{
  "num_hidden_layers": 20,
  "hidden_size": 96,
  "head_dim": 32,
  "intermediate_size": 256,
  "positions": "rope",
  "bias": "none",
  "init_std_qkv": 0.0344,
  "init_std_down": 0.0,
  "beta2": 0.95,
  "weight_decay": 0.061,
  "final_lr_fraction": 0.05,
  "batch_tokens": [16384, 32768],
  "train_tokens": 144000000
}
Each number is 50 + 12 x the weight over its row's rms, rounded and kept within 0 to 99. Layers, rows and columns count from 0. The size before them is the row's rms in percent of the matrix's.

# up: layer 5 MLP up, 256x96, rms 0.284, rows 218-255, columns 64-95
# down: layer 5 MLP down (transposed), 256x96, rms 0.284, rows 218-255, columns 64-95
# gate: layer 5 MLP gate, 256x96, rms 0.306, rows 219-255, columns 64-95
up218 100:53 88 29 78 50 37 45 48 54 46 42 44 75 47 41 32 38 58 45 52 26 55 45 48 47 51 57 57 60 44 62 33
down218 101:43 48 61 42 55 32 56 46 64 44 42 45 61 59 48 45 41 32 53 55 65 43 57 48 69 58 70 46 53 51 41 72
gate219 104:49 47 58 34 57 65 57 55 50 66 61 67 29 54 43 74 32 54 42 47 39 41 39 49 74 68 45 43 51 45 59 54
up219 106:54 50 31 45 49 43 47 33 45 60 65 60 84 41 54 47 42 69 61 56 40 43 57 50 39 47 47 62 61 58 62 28
down219 109:47 51 34 47 70 67 53 39 24 55 61 59 45 56 50 53 46 40 76 59 52 63 42 46 63 57 53 44 65 48 46 63
gate220 108:61 45 49 38 40 39 43 42 43 55 80 69 53 43 41 70 58 58 46 56 43 49 55 50 56 58 70 50 33 80 38 51
up220 103:29 41 43 40 77 35 34 69 58 48 40 47 73 40 50 67 40 28 51 38 62 56 39 81 35 55 50 62 49 47 34 47
down220 107:47 57 51 63 58 49 59 66 36 36 55 48 45 57 41 38 47 34 53 30 54 57 54 62 63 32 70 45 45 74 57 38
gate221 105:50 50 71 41 46 46 42 50 20 66 60 44 56 43 42 70 51 31 64 46 67 11 60 51 41 51 45 41 45 37 52 49
up221 094:41 64 59 39 58 49 42 40 39 68 35 49 60 63 34 45 67 55 66 53 30 47 51 46 43 55 60 55 49 36 82 44
down221 097:63 56 55 59 41 23 38 32 49 59 45 51 56 46 39 33 55 47 49 28 43 76 43 60 47 57 58 45 82 46 36 45
gate222 103:69 43 40 48 45 53 69 59 41 48 59 52 26 32 47 46 61 54 36 62 50 31 49 48 37 53 67 46 39 55 26 31
up222 109:49 53 52 68 54 54 44 57 53 44 55 66 37 41 70 43 65 46 45 56 65 53 53 47 48 79 63 52 48 27 39 42
down222 104:58 46 45 44 55 49 48 41 43 62 45 44 48 42 25 59 62 44 49 59 45 51 60 68 33 46 65 50 44 54 52 49
gate223 104:37 56 31 37 52 44 53 43 37 45 47 65 64 68 53 75 37 87 47 56 46 53 47 60 65 35 68 57 42 48 72 65
up223 111:41 63 46 57 32 62 48 45 52 46 41 57 53 49 63 56 34 49 45 71 31 21 63 66 39 57 54 44 52 50 47 34
down223 105:40 41 36 50 44 63 47 58 45 37 46 23 64 68 52 39 53 50 43 37 66 30 53 54 39 55 59 59 57 52 41 43
gate224 101:58 40 36 23 37 54 43 50 53 22 47 70 47 59 54 64 46 52 43 55 41 47 43 49 45 49 57 46 69 35 58 62
up224 103:39 48 37 48 88 55 36 44 63 35 56 44 35 63 55 43 23 37 49 54 57 71 39 64 52 55 45 30 64 42 53 67
down224 105:38 33 21 68 45 32 64 62 39 56 43 80 48 22 57 50 43 58 54 61 49 38 51 51 69 64 49 59 73 51 39 61
gate225 096:43 65 48 59 43 51 48 42 73 52 41 68 69 44 49 74 34 56 49 59 26 38 52 37 47 57 29 51 37 53 50 57
up225 105:75 53 50 53 39 50 44 34 48 63 47 59 56 50 61 58 75 45 66 50 25 48 66 64 50 51 47 46 49 43 35 56
down225 103:67 49 74 28 40 60 57 48 50 61 41 49 57 48 66 59 77 55 56 43 41 56 37 76 58 54 31 33 57 56 48 48
gate226 111:68 48 48 33 45 58 49 69 23 63 81 48 48 56 43 42 49 64 44 57 35 54 51 52 25 68 44 52 42 56 65 32
up226 109:44 50 52 33 37 74 47 34 22 47 43 49 47 19 49 53 61 49 58 51 75 50 43 32 57 25 34 59 49 45 56 83
down226 106:43 57 39 60 58 29 58 50 78 57 45 48 34 36 44 52 57 55 50 54 27 32 59 40 30 68 59 62 58 61 55 36
gate227 106:56 47 51 43 47 72 57 40 60 64 58 60 75 59 59 65 47 54 50 44 46 61 38 56 57 61 52 63 45 50 38 49
up227 104:60 47 74 43 50 46 40 34 82 52 45 47 60 58 54 52 47 47 39 53 62 46 53 37 43 52 46 48 42 42 37 64
down227 101:62 38 47 46 63 31 74 51 45 41 39 55 25 38 33 61 25 37 32 64 59 29 44 61 52 67 41 57 81 52 31 62
gate228 106:58 59 62 63 40 42 49 47 66 48 68 53 55 46 52 63 50 64 60 46 45 47 65 35 48 42 34 35 68 63 49 47
up228 097:39 46 57 49 46 48 58 50 74 51 33 50 57 60 73 50 38 58 70 51 45 49 47 54 57 47 55 44 69 64 41 55
down228 101:58 48 51 42 37 31 70 36 67 44 27 28 48 59 49 53 56 50 63 51 49 38 52 55 32 55 45 53 85 67 41 34
gate229 102:40 61 46 30 17 59 56 56 66 60 61 61 57 60 68 65 45 57 57 64 42 37 68 48 37 40 45 49 53 50 59 60
up229 106:52 45 56 67 42 63 47 75 38 58 66 53 58 44 64 56 37 83 67 43 69 47 71 31 56 41 42 42 53 59 43 41
down229 107:44 47 54 67 68 59 45 50 45 40 59 35 38 55 40 56 49 56 53 44 35 38 58 54 58 55 58 37 60 39 41 39
gate230 094:41 40 37 40 36 80 53 53 40 70 48 50 41 62 46 65 44 53 70 50 43 57 47 41 66 42 41 45 52 55 23 30
up230 086:58 40 31 52 62 43 51 52 42 38 67 53 56 74 41 71 48 68 52 50 53 63 55 52 59 39 42 55 53 60 38 45
down230 092:49 62 55 45 51 63 51 60 51 48 47 55 42 54 37 64 65 56 69 47 43 62 46 38 61 58 24 34 50 59 45 51
gate231 111:61 37 59 14 46 63 56 79 41 54 57 44 51 49 66 52 64 72 47 63 46 58 36 40 54 63 48 48 49 43 55 61
up231 105:35 43 45 43 36 43 40 74 41 64 58 59 54 56 40 52 66 56 48 38 45 53 32 45 48 60 47 52 50 65 48 44
down231 104:53 46 49 49 29 65 57 47 55 49 45 43 57 66 45 66 51 65 56 63 52 56 38 57 45 38 57 61 62 47 39 60
gate232 108:47 60 43 68 70 48 39 41 62 43 61 53 56 61 53 46 63 57 43 44 69 80 31 55 61 45 60 50 13 46 51 52
up232 101:23 53 41 30 52 46 34 62 60 50 60 48 25 54 57 53 53 32 59 45 63 54 40 60 55 62 42 54 27 54 67 70
down232 100:59 63 37 46 65 64 47 47 41 36 65 23 51 64 58 38 53 60 58 50 53 49 57 34 62 59 52 45 70 52 50 39
gate233 102:28 43 67 65 46 61 56 47 54 45 62 65 65 53 67 54 56 42 44 55 47 68 23 50 58 72 54 58 44 62 44 59
up233 094:57 46 59 53 45 44 77 40 50 43 36 34 44 43 54 64 66 47 69 40 56 56 29 61 45 39 41 45 62 62 56 45
down233 100:77 46 38 62 37 39 47 79 57 52 51 40 44 47 44 46 49 41 60 65 51 59 37 54 52 63 68 52 59 55 64 53
gate234 108:30 45 47 44 16 44 60 52 42 63 49 41 33 56 35 55 39 56 69 53 53 59 54 52 73 65 52 43 66 52 59 32
up234 105:12 63 49 42 19 29 50 56 52 75 65 56 53 59 50 48 47 53 51 43 26 62 63 48 63 49 58 40 53 42 70 58
down234 105:59 61 40 53 51 51 52 31 36 51 74 07 62 49 37 33 57 41 62 54 58 56 68 78 47 53 51 46 50 44 32 44
gate235 108:60 65 61 51 61 66 51 49 30 58 58 50 46 57 63 46 59 41 49 45 53 73 37 49 58 32 34 45 67 51 62 61
up235 113:60 48 41 63 53 29 53 45 40 40 66 45 44 77 58 53 50 44 62 48 33 48 47 67 56 48 79 39 60 59 50 41
down235 109:13 57 48 42 44 18 66 44 51 51 40 32 48 35 65 42 24 44 61 76 38 52 43 73 46 66 45 42 46 26 49 40
gate236 102:50 53 45 56 56 52 67 41 53 58 61 57 49 65 48 27 23 42 64 59 49 50 61 53 49 46 55 59 31 56 48 54
up236 104:52 70 56 83 57 53 60 51 51 51 53 48 65 51 42 36 46 44 70 42 50 56 41 35 51 39 57 20 55 74 25 48
down236 108:50 53 41 53 81 39 53 55 46 59 37 56 74 60 47 42 61 40 63 20 65 78 56 30 38 46 74 55 52 55 54 49
gate237 098:29 61 63 49 49 57 57 49 56 47 72 62 45 61 42 34 44 67 60 61 65 32 52 47 37 57 38 48 51 62 64 31
up237 100:63 40 73 81 47 49 57 52 41 42 53 52 38 31 57 50 47 57 35 51 43 37 41 46 47 58 46 53 31 80 61 74
down237 100:63 48 64 56 36 53 31 45 48 52 23 52 43 36 40 46 54 54 47 45 47 28 35 34 33 37 51 68 41 47 60 65
gate238 090:65 41 47 47 44 40 27 44 43 62 60 57 61 37 47 35 37 54 43 48 40 59 52 51 43 67 38 64 37 56 48 40
up238 096:59 46 53 54 48 72 57 42 36 66 67 45 39 36 57 54 48 68 50 40 35 53 35 60 43 74 45 51 39 63 52 62
down238 097:37 36 51 50 51 51 54 41 58 56 53 67 43 54 43 27 51 40 62 27 47 65 45 64 54 56 55 53 52 55 52 40
gate239 105:48 29 51 40 39 73 57 37 58 50 63 45 45 51 37 30 53 51 38 52 65 47 42 59 55 46 33 72 67 38 67 30
up239 105:33 39 42 28 27 44 66 47 43 71 46 40 51 45 58 54 43 49 72 49 39 55 57 34 48 41 43 24 46 49 50 45
down239 103:65 59 45 53 54 54 53 45 49 49 43 77 48 56 48 53 49 51 31 35 39 61 45 50 75 48 39 28 50 51 40 39
gate240 096:36 49 60 37 29 72 30 45 31 46 40 55 41 41 34 37 52 57 74 65 46 47 38 45 19 41 41 40 64 62 63 28
up240 093:49 60 56 47 42 56 49 45 28 23 68 73 46 39 59 42 69 57 51 46 35 68 63 40 61 72 44 51 42 40 53 46
down240 093:58 66 34 70 61 45 47 43 52 51 44 53 42 53 74 65 29 42 58 51 30 53 57 46 42 57 46 41 53 43 42 53
gate241 094:33 22 67 33 49 58 47 44 47 57 35 58 35 57 64 43 42 55 44 48 65 45 43 51 61 41 44 41 39 53 61 40
up241 100:46 65 56 35 55 39 58 49 48 52 39 40 41 28 44 20 54 43 34 63 50 52 35 53 44 56 68 39 71 50 41 67
down241 097:63 19 66 37 27 63 52 43 68 55 55 52 50 42 59 47 36 65 64 57 56 34 52 44 56 75 42 44 64 38 85 41
gate242 100:53 64 42 44 51 38 35 39 61 67 55 55 29 38 56 65 25 27 40 78 41 32 48 54 36 51 55 57 50 49 73 50
up242 102:21 47 50 51 49 56 57 38 33 48 51 50 50 55 54 46 84 59 51 32 31 58 45 62 54 52 45 55 56 63 41 41
down242 106:50 32 39 27 58 61 51 40 43 27 62 30 55 52 46 58 67 72 35 50 54 52 40 66 45 60 27 63 45 50 38 43
gate243 105:48 41 58 42 43 51 36 52 36 66 59 43 36 45 72 56 62 53 29 55 56 34 55 50 50 60 32 53 50 27 44 55
up243 100:62 46 41 67 42 67 26 47 55 49 35 49 72 49 35 45 81 57 42 41 54 51 41 37 57 65 44 72 41 55 77 50
down243 101:53 71 44 67 56 46 55 54 34 41 59 60 44 59 46 49 50 25 66 39 53 61 61 36 56 45 46 31 60 48 54 54
gate244 103:29 55 47 45 41 64 52 31 91 57 48 54 47 59 44 35 61 85 52 42 68 37 50 44 44 53 39 63 32 39 56 61
up244 107:53 57 60 35 41 50 53 27 71 58 43 43 49 52 57 65 61 81 64 32 64 42 35 65 36 47 27 42 53 37 50 63
down244 099:52 26 46 57 62 41 63 51 48 73 37 64 34 52 82 44 57 42 33 55 43 43 46 55 54 45 55 65 56 40 32 36
gate245 102:48 47 28 58 53 54 74 45 41 52 43 63 60 49 25 41 58 57 42 55 54 45 67 52 54 40 38 65 49 36 57 64
up245 105:37 52 32 33 53 47 56 72 39 39 40 48 45 46 54 24 36 49 34 38 49 53 48 59 53 65 53 56 52 43 47 26
down245 106:44 63 40 50 38 41 42 53 53 68 45 34 45 48 66 28 37 47 58 30 64 60 68 72 44 63 57 49 58 47 46 84
gate246 108:58 50 49 42 51 47 57 63 49 38 45 66 37 56 44 40 53 47 33 64 19 40 56 60 58 56 43 56 51 28 58 67
up246 102:41 29 42 45 51 55 51 38 53 65 70 68 57 37 51 47 60 45 71 39 65 59 43 37 54 61 59 59 50 40 41 52
down246 103:47 44 40 46 49 48 43 45 66 67 68 60 41 32 64 53 43 65 69 36 43 40 32 42 51 57 51 33 49 51 47 58
gate247 111:63 30 50 27 52 39 45 53 38 59 33 48 50 50 61 34 43 56 52 38 38 62 76 49 57 47 68 51 62 38 65 47
up247 105:47 46 53 64 53 34 43 61 49 54 66 58 11 60 43 26 48 61 48 48 40 42 63 38 50 71 57 40 70 74 64 28
down247 102:63 62 30 60 51 57 52 49 61 64 60 55 57 46 51 45 66 40 61 48 63 40 27 44 51 43 37 44 22 33 59 48
gate248 105:47 56 24 58 39 55 49 59 55 24 37 55 46 62 63 49 39 67 38 61 51 60 45 45 37 61 78 63 35 57 80 49
up248 106:46 43 56 57 44 68 48 58 49 41 37 46 59 39 43 58 38 60 37 62 29 61 52 53 35 49 50 55 54 56 59 37
down248 100:49 42 51 79 53 79 34 51 66 38 40 46 51 51 42 50 57 39 39 37 54 39 51 63 49 47 41 48 57 64 52 41
gate249 082:56 39 37 61 51 27 52 51 35 43 50 37 60 44 44 63 28 53 33 83 55 50 34 48 60 48 44 41 44 53 21 60
up249 083:49 31 43 53 56 29 45 59 45 33 42 40 45 41 58 67 47 58 37 64 54 51 21 56 59 62 60 43 44 66 31 53
down249 095:43 55 41 54 43 32 55 53 33 45 53 33 58 54 44 53 47 55 43 67 74 54 49 45 37 55 45 50 52 56 50 53
gate250 099:70 47 49 55 50 26 50 35 64 64 46 46 53 38 39 37 33 30 44 49 52 34 51 22 40 41 43 36 36 60 41 56
up250 101:59 37 32 46 57 40 75 65 58 37 36 51 36 57 62 41 54 48 49 76 33 68 48 51 61 45 43 65 33 61 45 53
down250 100:30 70 33 36 63 54 52 55 52 62 48 60 59 40 42 55 30 35 26 25 52 43 45 34 34 43 50 35 85 51 44 48
gate251 103:46 69 20 36 43 23 60 49 35 42 45 54 56 74 57 43 37 61 64 59 46 46 48 44 49 62 42 53 30 53 20 60
up251 104:57 55 47 37 41 59 52 39 44 51 47 37 72 64 48 37 22 79 43 53 40 64 33 70 47 62 39 35 40 43 89 47
down251 109:56 60 77 53 46 51 42 37 49 56 53 61 62 43 42 43 53 82 29 00 57 43 50 45 67 57 33 55 51 59 63 42
gate252 102:57 55 41 32 40 49 57 61 56 30 48 45 47 87 65 75 53 72 77 65 44 54 60 53 56 46 44 60 32 50 58 62
up252 097:32 63 39 42 47 36 67 67 53 53 49 69 58 27 52 64 22 56 59 56 39 48 61 69 49 56 48 55 54 70 67 38
down252 097:54 75 57 41 32 44 49 67 48 53 36 36 58 66 60 42 51 70 53 24 47 50 62 73 47 54 37 46 51 39 35 40
gate253 093:57 40 57 39 47 55 59 57 53 52 63 55 48 61 26 62 71 31 50 48 36 35 31 59 46 48 41 73 49 47 68 63
up253 098:39 71 62 49 37 53 46 52 65 55 28 54 81 17 54 60 51 55 63 52 63 34 08 36 44 56 33 46 37 64 62 43
down253 097:56 31 50 30 63 58 70 28 47 46 48 46 40 48 56 58 55 48 59 29 56 78 50 58 47 59 40 54 51 54 57 49
gate254 097:45 64 39 47 57 16 58 45 53 37 23 85 76 27 61 57 39 42 58 48 50 57 44 30 43 50 45 53 65 39 52 43
up254 095:33 37 58 23 35 42 35 48 43 42 53 48 53 31 47 51 54 37 44 23 53 45 54 49 56 45 48 62 60 55 47 47
down254 102:37 56 44 49 40 30 51 49 54 36 29 74 55 40 54 50 56 41 74 05 43 57 56 39 27 50 48 34 59 50 53 54
gate255 102:34 51 24 53 81 61 42 58 28 62 67 52 58 67 65 32 34 47 45 55 35 59 38 73 37 43 40 56 44 53 33 39
up255 105:24 40 47 38 44 38 25 56 62 46 59 32 37 30 49 63 43 48 60 33 29 30 42 53 44 53 65 41 49 38 50 55
down255 099:50 46 45 36 63 70 50 43 62 43 57 30 52 62 70 59 43 52 30 66 35 61 54 59 30 30 36 62 40 51 53 36